config = dict(
    num_hidden_layers=14,
    hidden_size=128,
    head_dim=32,
    vocab_size=4096,
    hidden_act='gelu',
    qk_norm=False,
    attn_scale=0.177,
    bias='none',
    tie_word_embeddings=False,
    init_std_qkv=0.081,
    init_std_o=0.0,
    optimizer='muon_variant',
    learning_rate=0.00783,
    lr_mult_down=2.0,
)
Each number is 128 + 32 x the weight over its row's rms, rounded and kept within 0 to 255. Layers, rows and columns count from 0. Numbers have three digits each. The size before them is the row's rms in percent of the matrix's.

# layer 6 MLP down, 128x512, rms 0.231, rows 0-108, columns 256-383
097:103103158139111131116119110170164183107134118111123100110155171210176112118140143162123092125194072169144066108129194154132189155140140070104183126065202161106145127120075110147130095097110086099144128098111120168173068101116148150105116153090134147108122117139091133168095157159134098117098150140128172114104078177161102087143092132109137109164154114167152203173107204108122067167141
100:097065151195178167118104106119116148177110114096143159156139196155070188109176136103158137121148100131140085126166172136102099167142129171106147109098118152114175140113145174106108125131099028139176086067145133173121138158073117046127169153096129094101142143062159093133160090120105152165113169157160116097145154095108113120118141089139128162153152124142152142168117131073137137114126
094:113097112139098132097182110086156127167107091137166125148054092113119068164122169173134168158102148125134102097179037159116115109189154200116176124042116094131127144153106143085125115140123121106069100113132176088147113166145139121171063152143043127128126186178160159170098138057138105187090131141141071091104134103167120171134114130150140142109146109134167150134134098174132130116087
098:153112100095104145147160185082156142158130174171107133087115117187165157104093135143132168160156125142112111141149153122099147112084154128118174120120152136112141169162155129166147138120123084110135101084132121128139184189034161117101190159124158185132109162122148164174157078177094146132122156131201129150097105148159154164110119159122155148130104102097156166208156139110139142107103
091:169182070153125125130118104141119086106106133093138142139083121146189105132114133209088110117047126212163150097068152083128136141148139110092188134119147095120120111102118137105117140145198127140113150102115164134087111094166142081089112160113095162109113122062160135156141142102181149164146102099155185125059106162162137160104163127058109094166165156165129143099155131068189125076138
107:123187130141147122123165081120106149133193078143121132089104130136136165117129168129154136121112155104128146091047114162155154135129121163066093148117190043063149138108100107145113149110078168139109134176151140161158075165154073165078097073121158147144108113201150163178102103100092166179162146157165102174154156146199118116105125086166132095188156083144128208119102130122033107101111
098:126180117122106147131106150122132143132206132147090124151132093136175142094126134124122133160109059114177102165128129139137162083125111126205169121108091129141109139141173100142154075141182102171122094162112192183115146114146084063103102103075100155133158137135127160173142146091111129132088090153121126121143092123135119194142166168151136109107179188155143180130104105135099191146148
105:109135150116117202116113124128146082103112113166096122117116105124139102123181144105097102112097099152133151152081106121089109141129172042156141088143186069101183131113070162069150121090151199131126105177176111098121127067152088179139093105143205108117156076068094109106131150167217142158125111158150150127137074092142110065132144140057106160174175118171073130126097173190122070167172
101:063151134148165135152113120169056118119137119104124152032160057111135128121142106114085150121076081163128099158062117123123162193059144089151147152109192102146076124116160144141117148122142199123118109132189096151109142168131153151123116114094183157035129162129132109130165083138130098144163097114170165125129132131124146090142150129132135107033137172163123118131156130170179099133117
098:110116095158102142161143097109123119129083156101193137119148142119100093147198144150205141122104178123141104146146136083075146098084137115144131148104143164100174163114111079132128093137122104113067128148089161108143128180155048125188099162129151147092128100107160149127123087098157158148115141083151080113117073159129178114161135093117101154139085085104144132152183112090091126153133
105:101119093088105106126125125070085115155104164110163194161139104127125160125099096120189178060072124144135127114102141160148076117144110118214109191091077106131153126144181136098168144132136073095133110169100119121143145176193123097103166147138138111149066124117119175127110044076130120070114090116137129094174113140065086093120154139136144142146148094144147118102115130164101153115146
101:142168060097082159128081119128153142149121163122143115124132118078125109138114091138072177109134109121147139127157121102132143123211162135113121101145182187162118067134113142138182134088140158172141116113116110154110161165148162103121125111102127169138166126114120135102187188148084134132126110154127153114124130193079146136130080101139125113125140193103135156125154160177138211093129
105:117166154140110146109071104121065149113096145097154135130151133128110113129104144123081165160158102071094097151187083103130186184132137108157198145155091141168090182024068102121144157119116178156193140166049156138169102146070143151102153061143146086107121120124155104134087103079169170146125113068175152146131152112091117170021094179119092147093136128113082132135154160135124133155108
097:122130106149182158161082101091206073158098124146155134127156149134183133131082159178126113109092149133177154087134108129170169115149151166108088110130148126142067151121155153162129126108092150165151134155188152113104092141172168177158176146165136134109094153106091107154109121176122148132128138145152164081125171170082108122120147155091124123183133132112124123139104097123088102140162
100:141108164100128121133137090115098152176078169136144074144096125153091113148159146162138164159076089170147104106166175125121136133055158081129157155120120118125092133116151093111158086121122139091166141104142109101134080131107116084172161112098176116168131123096146144114096137135111097171107125148174110104146106091115074136102132140122115119155104147173125100128064113134112135116129
099:142169234061142117158122135154145060157120171122137135113085097166138137111154094075133135087075107125131093136122143112200057145119094152088152115186156182124097182090158152184133118104137167125140116070153118102160123156054153209111115147165111124097143129138129124115111134079070135165153112106139172152098158094105118122141144160124191069161108154083102172110081158129093152136155
098:169124127154127117137120142082108125083158150113162120101143098138153090130150156158127112097133103141133128168105107134140085140079126126090133142146125125114146164061097150109112070090167097110132108160127146128132170122173075127176101161132139150124148149123158113077136179120112122119157063096118120139161143151118135143141093120164178069093121091112185136106129163131109100149111
095:161116145108165067143140103098152108132155131133115088126104134108186154111061052134124115077105108137134129160113133195106132094145119096122127123138113076150075129171140092131166179140134178141170154117101115146154128122105161176099180101136138192102143131132142153129130117182130179102163106126131117158131135092124153078128173079134177148170120161175137131198129104133144132134146
102:165125118095171101130111106181180068154137109122099132116135107157138131130143084116082102130145130129149103121103114163136164117124107129066094131144197161160148068134136189118125111123075094158116161118136120121161133075116166171137125172124140073110123094134149138101146114115138094129164081106127142111170099143153138140144155089133120138115164096093102156089141088161144170090208
093:152085149145124101142092119169076088086164186123104202128145124202093140104151172103127109127134130110114107165091069134156078125135119102198143130108080130139111125130113088105160141147122143125103130188162093128139158133175087083154107141168136109132107115114086151173111200172149066086095195170071102187114154141095117090136081127073143107111161180201143182124190171125155126139111
104:182181161093148102087076158130086121122082134156057135116137166155158108096088097122062136139147136190078118131126135121123063105123096080089074115158147116066130122118159175085133197087123125118124176179134111116084193117068135175121115096149091206115094067126146128170117109156151098135127157173212142151147102110143133144147103107178153142106109052166136116150138172134198139141092
095:098153141114088173145115102110103091107117143165135109158162132043119147105137146116163163111066136135128142130174098101100161115154159110124131112213132071104112122174117092147184066095133082131149105146107115129093130103193112150140141166119128133128156161113037091154110142148160130134141146116150163145204101176089149133193084120115093142134091072135094141126118154091122080094167
102:153164150108133102137099109083138188130095122145136122123101099096084122159090171151130136165092059121116163158070123121116233118136085077124099167147122102128138148139190139130089144133120098118162127152091127085114196103044060144135136125154142117140117088113161136138115075105101120145142175117066076114114130125101129185147111131100131148091150156068153126160169150149100051140161
100:081121164132077086122095086096131158205152155096106130101107092101140124167173192088069175149138168156150172141162141087109142160120097120176164115150121142104132177095171090106151085134166158125068073105032150134105099099141124091125137120166073147116171117078173140112169106090180126163112129139087119162158111106134150152097083183071065082127226090142174105099139102175146150193118
100:167137113156130086127086125118136079149140162102056125143164160123171135145117112119102148088134097110121112118133098089104094119184121052120124150157065124121120111124115132130125115167151130174086114134080111138113126189115117174074124135048130152155130142092141149141146122161114120125133140123210114093107132131138092165166101146246152134111138144112144157117101109172200151160147
095:158177136113109056145159150163150126085102125149092144128097137076162149108144106127154129130142126115121142157150148129154101153030119114141046110163100124153118132106141100168161202146090098084105091110129133113117115112158175110070110136172160160100123128148092096088149152167163129066151104147176143130172144104092110123122110103197162138171127126167109117139161122126092145128125
103:135129122114126106093089150148143194105128139148175122166155111106174122106097095134091100117129123172103145119155170054116082156122122131075175209127142097078105167111115140100143092125134141066103085138137254121101104099115165089130098092121122152143086197111149149104176127152091103128144128168143156176187130195152137141159110129110134167145119130136096118068102081087085148112120
096:102137122127157168154160125125176059149098139119073062128121169109068169130087159154161146143111112160148105151115157160124177146131097128132169147137196124100118099148146118112123141122158169079169111132135150193083143119092115130191112117126151095136109149145110142179148158123099092201147143114149118111145211105134146202140174174097131118130079135194169086168121126166129194143074
098:196208150122148140163118110092133113126088153099131104116141152139185109160094126092162101138143154119110144159095153073041123116147094096124148097108093121070120184124160145094116134147163061139125150160142159140152136112117071110126140174116112122148161182096192119130079141114106083123165113209151093067142121150132159161152165149099145135069125099119172095152133100077194108145139
096:201169114169075173143151118117113109107152155134186133094144127131138100123186152105136146092097058155097097180056205075091154177112132118143166204195115177087110122129139119162132135143132151081124163134089125128101113125116154104081132120212157145169124110118119074101150133110153159147126126147146150178138128171153118148151126167150127149138126187104120109097157157205169155138092
098:188065138129029093104114148170079109175132172125171158153079113115137096130103111167104151165217112154163094138104161122088152168169150100195121097133100146115139125117196122167115147137085176096118174161115143092120128097093106111064122152093110111118139136134098107094113155102135155147222097093128172110108127142123138124128113157147146100147098115215110136115124163119128116126121
100:106169122129076134108157165141073132105161132207135116146175079124093102180173094072157115153130131097134115112143165205083112089137157134105205106114143138084182177102134117128141143158127045115122136145138109114099144134064135106100127063148190129140144106074125155123143098151044120158055136138158114133131104127133113127102191156096079201108067171162080140088166148148168113170115
106:066132149188102097077104089131122095107111117130129174205162096164076144110184086100130104160066156063124147166152179164121087157175148166194099137115095123145144111129150151133121118068101065111074107145113135097137128128108153140087155143152216070212071177087099148163099088071099118119083105116179081178111109103120143137082089122111135114177125118119095116139113069093152140145091
103:114135062121153131074150151085122179073154101060132107137182155113161131075081152082157139147127094145122150076152107087112164142139162172096152160115064128073132099137159085165128126160117176137115105136137123140152072102073119184124149089123118134114099123094152125135156189137107113167161140148136156182120150112104132178113090198141199192103120132141098126074170133175180121099138
095:127139109072144151132116129171119161130120159152139131102146113192101142189121130109139126082099245122190128063171129123184156109149056120079083108163130085141106118091059159138166134133161137123135152101199170126120130095140133129132139127105147142116153144169139126070134091135127172129182095144083136172105166129149118165055170126064125107155134135136150106089118148143122152116085
107:081086067111078153140081106197140182112131109124104151113174081123057108090092162138109116113180073110107090129022074152126102118106132128187135120184127188119063142145161107153103102117126147149095136107100069174177116134132124079146134109094145109173125129125136147133140177132141138132168194078135122132136104116155116076050134084049165199124082116144066019139123126161105091117066
098:126105113148115111127101124145169110174073192123097131127140125142113157132122101182181141076084092147157152146143145143176192147154086169119074155117083156141110098182133151170123078170109191124107096090117154115116145110197089162145113121142064153118118123107121166139162158117138163152117135073104152103191140139177146100103141186113093084184098094085112105108133131107107107145133
104:106144138082082126108153124099072135083141146182156108151141158125133121145134143129128161167087091092160085105137047135192114197141168131170137078145155169165096133151119149101119138119132104189096125182173092120105158141138135165109131158109158119137125171127087126181060140113121190100105091090132132106107153142132119118180162181190120155131138124133147154098163111152131174210117
105:106154134128097067109123114186128125119183147110120133122129129121096159154104117144096144071084106138107098127129123119172078127148108081140166173130054082134108137148126077136182119169164155128092181112180119102139141131118102115128148128095146138169138109163159092116114145158158137070160092138203123084087138170044151182128161182160116087165080134093130122121126105117101154137104
098:114169093158143094131123110174154132105145144124113161136112144091155096140128130150155133125145136192161095147061120107154101094146133125093130131138140084141175086135119176139134106111167056115128179113156142101093135170145140095140158103122057137119141108113160250083083112141094093125059090152062141104205134202083104171139122137177106166126098113172127134094116121183135140174141
101:129164120076140123148128112077123124144205134158119183137137133140069107164165117070060083148165164125111121084083163101163099082143181112049136110103142086128112115082160146082108165130122154114115140171136157093127134062095144045147131143087170155126119107127141085162098110119175097141166165177199130121136106131162128149161177105106095178114139202131115110113130120091163100118210
101:122133136141142131121168127095162101094136092105148157139127114110106131137200104158183163196159051150125149157113197097067143123148132147169175177120144127079158150181096136159164150169130146179137143165091172133095135120127199097083099154160143135141137179120118155138111049171064130149122099167105136128085152131154075132101150091122149160068162078144142064085157115108083157093130
099:163121116110145143132086165110143110096094116105148101176106115082147135142158150141114095115134126162141150143180181109101140121197109123202142106087098140088154138118125111119115139124128169119164094136141083096082094167126163142107163150125120122161110126189124129109172144137100162125138165112138121129133104149135128124132131059075136099146141097080089134114129093051114140061083
102:095091094169133158107107086083097147143092112135156129141105124147101101150187140118115133117098144106127129120095182145201139169140119118158122068105121066139098102133124115119135142093130126162158110137163113118099084123088128113133166182173211065133161127084135164149076136132142125141121135111122133149137158111120046093084155178167138048115120118160138153138074139107128099067086
098:175127119140164144133104123161125122097102167163158129113167127041083094112081136084114135065115182079163108069175114108142139115148094123117154142116111141124085050159156124140099128187127074076146119160117132160172059080177144091166166130096144126133114138099169126066094147157111134174120176185100122121115162114113170097110112113083112080102101191046158094149143148076100111153151
095:109141154168124178164119144133073139176098149097148111146099179122140142194195125093104071173138115135122136150089063152155141100172199149100105119171158102155142090152113169152136124103121138092081138122083117153184110159145142104255104114142136155121109105114118126148063151145114164075112192135190140110171170155132116080111077082136111174130137126105129118155167120121191112103107
096:124118145101126123101144091143160115132095121112156114108161092152150112104165168154158074103138104079128171102130116188127118120151156128141066148202161080169106169156108093140132140133122124153096101110160136127099084111127104050179122145134184127130122096093157143089127133100148172094120092078103110155108113175168111122154125129100198098151121163067123112068127155107156133138125
096:159116100189097157123116132095170128135172138180097125152121165102065092121142139127132102175167149139094097134131137161090186116132129181113078137183104159098113146100108101155121167162118157109142211085147126132108183175162126072125079160149028156156159153135113119146130178129151112130176141162094128101126092126097095115149156108081113146127128138137113178084106081125095167104208
110:171105111054120166131141070114135121169155100220150112149127100115150098120111139130156158135108097179118151123142167132147107089138128114168157104121079093112199122162129124145153136111125124148071137142089085119143120121129095170183133110105181111140142087049160120104172144100110115097078119140102100115131125193135154104109144155112135166165109133163146111184123090159121076113137
097:163161121137123082107191107168126153126137134163053187125153143169116211096089104081055090077124063160130105095115128154126152091116065084126091187150151103102138114128124173152174110154135218112179128058148158142143114146142088074098148122100133083109158099103109079079101095130108130159074172123148132108144123117156161164091135169135124135131138109147132135153107120128180128094141
101:052139093108162140103170137162146168146143147165148120122160080075119125147092140152177109098171110154127120167179157086152161112110119099160187164139157113160113156097090085142135116123135076158112146078114110124175104125107126126085136147090159083145164135159074103133114104147096216086113118096163156131100120149156109136106156146116126156131198133144143074086089135149011096162117
098:180094177132151168070137136122122158138131081093144058145193158112178161156065153191116142097152127167146121122191140155113125145118148084165037104148115155157119092107168154087093168106103193131161150121117135152020101124137099108137085086109107155127118102132085103171129071095132136087048104134137145112116083207122162096138106138128188130114150132172123113123116149128081130155092
100:131106199121131143114143166155148125116079145164119148149118116122112154145102094137100146146173157066127154113151139220132164154152154148076089140122125087148127053089113145122156095100116159109149110100139192136166162059171187077122114174062098114099070124158201119103109171175154117122101093039121161119091165094155162148135107106129146118102068131097132106174175117128154178111088
102:138138104085135148123124155127128100180118121112135151152119099148120107084087087172094131111134144114096160139097103091135126080137121151118073098173071103096093174138132186147135133096174175134116213152110155145103144155110130161112159157048136150150120177115176143134135203160179144099123147123169111169134107043112123110137142126097153102140064123108107115090140190162093161079118
091:132120119191172126147192179144118095092137154094145115110150113126169142136085089056079193162073238115120065118125187099163119148122128099201128121137144187132093131141096105120153125113151109157147145050119113164119127120119114126185122094095162125138117154122111129097139135100126153136148097147142089160164108109190186115133125127142096124157196130154157120165100153060080140125073
102:159139141168118115139165123105096108094128136082118141211132096160096104122134114098159071106124153172122164147117111127089140118133137123127097089080114122136118117077087188083147090133100126086134106159215160130094123072153077154133096099150079161158128125110159125122082082143130098131137140115132129096129106092105167143175093155130085175112098106127105121078100152148126127170136
101:101160000116118145068088133109129168096154088135142207106106153096054128099116069108131123105078123155106151130122168085152124109166144192149165100143138098138134132111116129133119116106150047105117113068131136170120117168045067136137172117106097137143084118142091107162164154144097120125068076129171131120081131114154115161146169153186157149171123096125158120168141117127099157128137
096:082111152103102098121153144147132160087094142090135125128172107143080136102104116155187172115121116184140056160113099143155155094145108103188181064131064087177098165110115060154108150182151147102118171116088087160086169118102097113145103166130094125140135152077121138153152161043125080161146109112162121107098116089172105131150184152027192155120163156122138121066133060165139130139145
095:155141108139147124131158172142140173200139092172183125150110127110148186095101063144080112113098156127155208104088141118169113113119133127099168126114125133115223118123115125161145116120217128114155119212101115116106164142128126151129142123165140074152075115139157145114164105153110111182092179141110121133197158139105169162190146110090178186087147138099167128075097131141139197129135
104:099150122156135120140163154153138115156176147062089154115111105145148097183115164097157098116183151175135079101135138095101085136096135097094138133113110154100085100121067156128139099075115127157129080080119160104111093086179149123177180108103181141126124173160161107124108098155085140137075125098115118112126104139171173124139033163145118170156174184106126096118157073132140147105128
104:132110082152080148100107146107148126142163173146139148122101128183161093114166173145101099135105174121191177148076104140098117149156091160091176149159072145112132073169085167114146124154205037127111090117187151130087164145133220144190148092173109117127130151109121151145145142132155134154065208184102188129071131142137148175128103085153094155131114135134141189079087140134185109139115
095:128026122110122099153120089073113168094104101140113125120197180105057110137141133172088115194075118113097150119102146130100180140123128079123164128131112111150099162074119145125132123173103185129110108103129145129085132122104145201108135120151149136158099139116139145135153112142182084115144125126122088095203146118177139194088142135129144167144062144127063134161158140141156153116157
100:162125088182101108096085095121097130138073167119102135129179065070099125141143123148052170178094050100103180106115085168153112059132142116124210160094124137132095165113097112127135149146091117094125127128134087132127094133123127092089155155120125157112137137146169120146125120126174079142122124143130091165125150104096156120143156136108108127063102185086172087170146111153141100123099
097:073147167174104117120100145163145108130126105107118102137120149138200125107127120113152112139131162053159102160117153104175120084104108135094135127112159106167100024070102100133130103082130145088108101179083082143096164173163117098154111117152159084126108114116107129131120132061133108142166147068108125139185201129127113118155055163152136082152131110140128113106123156130086119154180
101:142117171137089087108152159145076106146163138157126074146140178066156108120131065138124129157143175100155090137173137122154132080072108152133167123079113152167143137090172090057118139090107135069140121180164118120094134085195104121135107075087112119130135069150166147087119129088099096106142144130116110166116053086221094145153091113100122133157141117127177044184139134140116115115094
102:096162115147127117141152103095137169080144093085136069113114140113101110096158132106146086085063138064102132044137147161189151123107162102099140068118123192141173170155153128114117119105102215124131074190106147148105136162083111111176140163118142131147140077160122103088150114082118094061110121127031162118151161104174099181117147103104133154118116093141111154174142138180072105098136
097:208178104155078141125118168116173131129116188172149122154155107070123104146124110163140114113143110094162193093106159124155130121094140186166087105149098100175130089058084182142128124139219069100111152164190076115109141114124143065158116128117095166156117143118135088135112166047158107192090092102127142117129094148145142131134111159126118077173095135104122129164088129115143154167170
106:129128176117164138113074073159145147116123124128109131071144128165099144138146126116164082153155110162114113079051109123195156213068081161108175135138186103136141186124160099113103157140081174147173119195118174181135126131154112131104140144117118084102116132133121172162113158105172158143165109116116097114135160116220105180130161159102172052135125160174147178144105143178115112128126
097:176141161148161120127141135131188080138153204082118102094121160141077119085111109125185177116146110125118193153099158106145075141138114126055102133110060145139173150158098176129167111173111118154189042111085079132163090140107156129108099145218084171107132132085096137122127133163106129153090177096104113144129120051099143124109119080179157122166139178111094157159114112159122211134116
096:133106231137129131136139133144197134119112108105189121130157143077142072176161091079103148116166099049115131085106161100167227121188114158141215081115102098119129128160115126138181095082128050103139111143194128171118065115101137051125125113108136140129103141133115144203094166129156129059113159138065137106139105138121154142116118155092130096153132106144150179101131138089171157157124
100:126059141185124104135138093130092103131101127165134100142143133128079124148150142162115108104179108099099110082090140120153178176060077134214129135119114057128103110113163120121133084132118161129139128000165106140134103135091136227114134143136126183110138093186172132120144148090168074152116079133153130084184151112092127112150095157103123144090138094018181133151135118137123096101163
099:156116038117118152110172149171102136161153151170105153135113118095143141112071129199099160098193080181099140173208109140157126185133103160158077134108111140132133104071166132157130178139060163164127178116132112147155186156112036134151115180106154124146120125115172115094120128096151172149124083156114097144139107128184128151113086124176138116126182137148130073093119148157118076116125
110:169107116140143126139107130102099099161105086171161124137178140131143183130089086141067121150103136127123080097175135126067128150110070110140104143111124177085120153156121163126111141129068134108089195152151165123165161150105075082115138160115088141129138120123127128139187151124128155160145156172080101163092126166129094149129140096110139145096128143129106148079104105087104159109119
097:129157055167147160142148133176149071117145068074143167128105121082171139094139152123096106146095142092163058158174165145087143148193147133117104176168109172074138189108115072139112161190179129147075125132201092157145106136134129144150057139146141136142152182128125098218174134148113148130161158127151128123073109163148158117075138106094131115121149104137161095155160163155153103113084
095:093138126150161123188146067135172108155167106166106087060175189155144183116100147188131089086192128154119135139153133145093139118155135067178116117119161180137131183152128167178129154137131146119191112102117147160158128240110134171109186134109088105096182118144146130138166093121141120091121089187121128123137154162134131153110097141166118150138155075181120121151095109143170122131155
098:064123172099161147199109126088121148142049132138098178125104079182095132132107120141139109116145128183134077139151118140154166132092093107112148081122120074114150127129116128097125074136155184123122137126130107130115107133130122172117142154159123140100151130135093125123089127117150205105159151104120112123118160119140137140153119182140116172132082083137099117134141142099110123099150
095:091064153126120113092174119120135158119102114144151103148131129166129159111111167138160122089177190151166122156089151141081152114081137178156092120129160119123164191152171178107121150170133135127172116055157102173131137168161090128148105148126212136114190127152127137111148097124180145087136118159102087168065132154165131160117066080153050140104109075103063149135123124082138131094146
095:106145131131142149165112097177101156185155106094174063125138151175146146129123154133125148125154123101140194120173196162120068161083161142112135168136140180169120094132102106160117111125202124060125091122100075137086114106134123117096102123153167121113104136137056139217144114134143123186147210135144089128139086148159093103134123089119103159128094147148168127172109153120082143089156
106:175144090068134135142138128158136117120094175143132092107109113068132126119126132133119125210158127157128128132139079099129132109130123120122144156184126155130078071168145121124142188160094120141144160111164152140176104136128119063101068173093146155120149124139177151146173151133138094155162145120118101186132177127141117183137103110084126097133158206133175098139165164043172168092113
102:154169035119158027069163115121137086155199193098160166108186166148104109166091130070105124159145074116134086129161062145147143080103137159139136091138099119156148117112085139087155111130122115156125149154099164127152139177175153112127144140142114183081197190142068178159153131130115182115169135152060118127119099113161149133125203095113069206122085177132160155089173157198155116134177
093:165161112138168161133133113099137120132176160136138124145149140153102136125100133174132128106100100082114138133118062125193096126120107088107069094204076152150093082054136092119142141160094098096109070104134077168135160113139075118060160105110115137121127108172152153067177117128153161108170146145123155097143140049103137090101110144147087148120102128154156144111069210105136160122161
098:142148227122137110095136085186124109093152105124098137107101120097113145091126159132118124135099181157206155127147195192108145092056106104154103121121105134125094099175183100130153132125146092142068141156147141144160160086123132072118146146128162148079094102119144168169162133095136134097114075140134099148143167129178133130086121178093163120096163151138131178103073150115137115167114
093:095111118147112191117157127124128178106141130125163142146085111082101132082204147134159098121134166138139115124100078149122061128103079151174114115134125087123170112068103137135129099108105126104115181127138154083114120169180127097144063159119141110128106134145107074074080041151154129074078088117102126114112137094166154131155139162177147101148153095169178177167120058104123087149101
107:159161146076118104138130110146158116103089105123128100116095129123128160171122149147094114104158124138116149109160102143072094122182131159100060160133113076141109100148120109167089118179149104088104052164170125131110165183128127083166103147157080067175089121126164155090110107115105142099192154161116125120129166116111146127151065096128150135143149040157132136149091126038107126100150
100:119069146130116109100132147181146115183051179143079141096105093166059100129117146120115090070086081086147132110113078110086116168075153093164136125145170115115098110132150123145140133114116125127149120136178142109105163050129139090160170083125145119157142062165141139116104075151122112144135081055127127110058138122102128122119099176153192119115125115088071103138115090175101127127130
099:104060121143139160113157180171155170113131120210135087153161071165127151099037140147125128128119094154075155080124082073066096073128133154110195164117132127054163133123117110093111153180110110114150125087092132118119133160099136158093073083143083106159100069165128154053105104148102140141161111154109101116151138169084141161156160117121148121073096185177121141144148055125116124092165
118:113085104134137112094106134091147046088144128093116182199144120160127140105138109131116102146113134123190113131104136144150128123149117115068108123137151121155133104139106110094138171117121141138154117132109155110093145103104156091120113122090114148151076086173087065099104101112138116196103080144190202134080099112167161114085130126179133120122179150111156169076100132121150091122123
093:081079124159113150158177129158048131145140150192109128145157117122119231141126125141148129143153148099117130109100157137154091164104147150090161128103078100148173126105133071115094115135093176181147141062183078132161111147113106162118212134145101159164125126169129171079148154090136128091077131153115128119085084144140091197135180173151134114132165175131141190145125167132144150169157
092:184147126124139154133142095109134124086089094105171147090152097161093140172155122119145142078103177149147155178101125144107156141124110152124140155110196113122196169092144086046063103157139113126096129078155137175094166107110066134148145172213114136115134117134183128173187094136165171097094159149203116158134100111135079130146160166174112142131177127102098157167138120121130076160143
099:105164088102163115097039142050066113113130141109156061155099133232176107084082129187119090180079032146088151094105114113125176128136111157093116109159105126119141070152193104101177084148094054182111142151160149135130125149116125210100125091099151125124105154134068091178132166150141146091089133131168159146122109084100104133169109104160121136153128089135085129190119124158143094148129
107:123141166116178217150127132208160121138102125131140073133151116129065087112123117135250068125165104122101170113137131055112141178091103096143128104127161181096188176106129101124130110153133080141142111061108113143189108135117093185126113133112106130136100106105093119078157147150124130134126176138132130146138111178094133154134146141140083182103105126093139110081144135214064094117121
099:158144187071098147103126143119100222091141120157144121130189140113136151096152161102113128151102177111147202146141111184181118135147106090065077188139111208117089104192139161116184119140120156126114141097130118109147180204114147126120099218111086134147112132139097117147132141110134193095181107192095128110110126111089107102190151144140119203152121150102118096163145105158164100089136
101:108132144113148139054142132121139112143083132092169119146144147183129140162184125087196178117136139088165165131140125120223111164115153123107147121115099154207190128105070113102168076107177090206135127134115145139113166180103103162154155181146128165118180111137075134100136166145120112144087146057108144127102176096081154119126071153143137143084128137079147133063183149169098208168130
098:108160087096100161133150103133139136114169101091126142114163152137054170108186155129082204202100049123112096157136094097128092123137175080077210109149114179137149121110128174133118138157147154180086152154109081091146140125149118128127139077147098144123147156134152162133068245170142105135121090079137127119126124162179166117062108122135094113194157113147113082084168099139105147154156
103:111117125114140155145136138148145111121164136139159088127149143128178142081113117119071123098093136135110126134110185126172144121120113105130121112128114154110098134072130151155171147132105099064170119154061137145131084097093139163136200125167077111092071135127122193118136167119108103097114125155066154102157139146120181092153073168105134141157127144128080138105122153070099084123136
098:103107106068133126213171190168128128164109150195177123107150088145142092144146146147161118131141173159147123118115111197138126060104120162127089198112110135091120142167171120210157137162102136192123125171118138143199140137112104123137143124158113106088114130152123138111124114093117112151119131134118134112143118160194129104161075136090176197125124131079144184102152140097151109143103
098:163155137085146107149070157140138130125164069095074125159141115136172045161127130110165104216089178118102115151133127113104150192135112108168101106103131169121127139073153197136106089135127134121135115101164121087170153135153096149072178117148100095169133149130106148150131135110128188105151080116214071027159122177111131172080118138177108155191157179171163092186118119122165113114166
102:075177156161124154135108160165139134124104137116114131140165068117072134138128157148106102144111134138135167161133103086161112152101151105136018168154105159153113091157133180104090150116137108107120174137140110135121160122112111194185115101169076079091109114121106132156139162111105126117144127062165138158086148103132121106186163100081106145145115102136126146108087110113136136133092
098:117130137077119144098102148075109136165105093098097093159093147130163139135136169137121100143152164101108122143207096111131139104133168140177119122128112135114088176146117090115074097168095166148101139127082133087135177115149145074090115049127134111156137169075158160162036163089139105108094146149117078164151105075116157114106087046110104145122094125154103134172153124131136115076145
112:095133201124107127164089147137118132125153106093120111155160125146095103058113184128137127212246128134164092118059135170166187146132166138158188139096147087186122100183095139124095111120119119140114166119166146167134137088087166163128159151152143121121140075052137123166110112152160121141152174098152181146115123086146145105153171062149119150138117136154151136161116115134099081103100
104:163150098183157122138093092192085155102139131153122185150077139126193068188177112083121042060132156123122131078123140087148096110132100133091141171118132127111133144107112136083095117116174139094118121112101169162107140149127101067101144119140182212140110139085186117131108116100115052174075094078088129124167102137120128142069067168099115126153097123104181130108122150084180132115104
104:136086192097129155110120088110114093122164104175103171159113151147111104117141152085107189142152115116138206137105162077156159110131163177105068148133142112140088094165141158152089112095113162089060118138121140123132085097166117134152118183162172119123114140099131109087138112126094096088128138086097130119060167121092171116163192114129120123125112207141148124084119125057142155160110
101:102134172116113148138098102133121147126159157138126111126123209130047146094107122116123175145139075099164093129136106159150197145134139119084102134127154099131105107183163077123163163154102183116099166068117096131164136158137158163092118107127136150133145142162176112093169147131199148135187115079145130132172201117120124132225180154125124162122069118058107095122130122111129101129232
106:191152063146178148112138081099124067097093148159133176118119129103110183144177131095094149099120145138085139111068115145126115155121132166106128088158176109132143138132124100143140127114160137167084165145175185135031154148159111138127144096171151121136167121121115074086128106134079145102072084113146113117067100101094158157097185113126114072119168159120087178140165118159121138177144
102:128118145151133104090146187136105065142136115012116149172094134082186080103179123172130155162191105081116050159135157158130121161123175095143123073141144182085147142136077182166098134131096104173137161102107123098109203091135128113178098116093157127155189139106132124115141155093118106074114126113109111184118127095078116082101145150110115096155121139107094158104198100117109146139075
100:104112160124138110136094141123116088138114173113109129132149173122148149089169164148111125153147045159145130113153110090132138135135174131123109064183125137111144162159109126169128187177178148183126142048081092167148107151156181102111157088155097109158138140136115172131137108151163112101112136075129099136127108155171131100113107119129132105112047180108118139129109137128115106136147
097:053104157172099183126101102165188066209100147114142094122121125185141120148088119118139121121088181142131185126121132156121079123203073133175098124119140097132120114255131097137117154105145111150123117104139107114171108076149145089124169094153099168074131074174134125157140058095129239183144102121127115158130121127127202105104111139129182101099207115113117131165100077114065116152099
098:035112176122173163160145094123144114119184098066109164121121152123142185132140157126129159114113131136091131153215126129133119069134113135166073179103111143130147156148123109086108179141148123129150129119123106137178156125130144107136090089047131109114145121111121131068168143153074147152085107069143095121140137142155088212120096103140152146117100168111085114117130124112129112131109
102:124164098211137154120132179130145111121137124142127148107123134098145042101117121122131106114183134113155121139193111152163160084114119108115136129121172142197173153156082117073110117078131090093176154171105111143128142078123064186070078144186158140138171165085108104069115110109108044083183040132128110143110038181173084112162110115126129104190161061113172151154157123130196159124111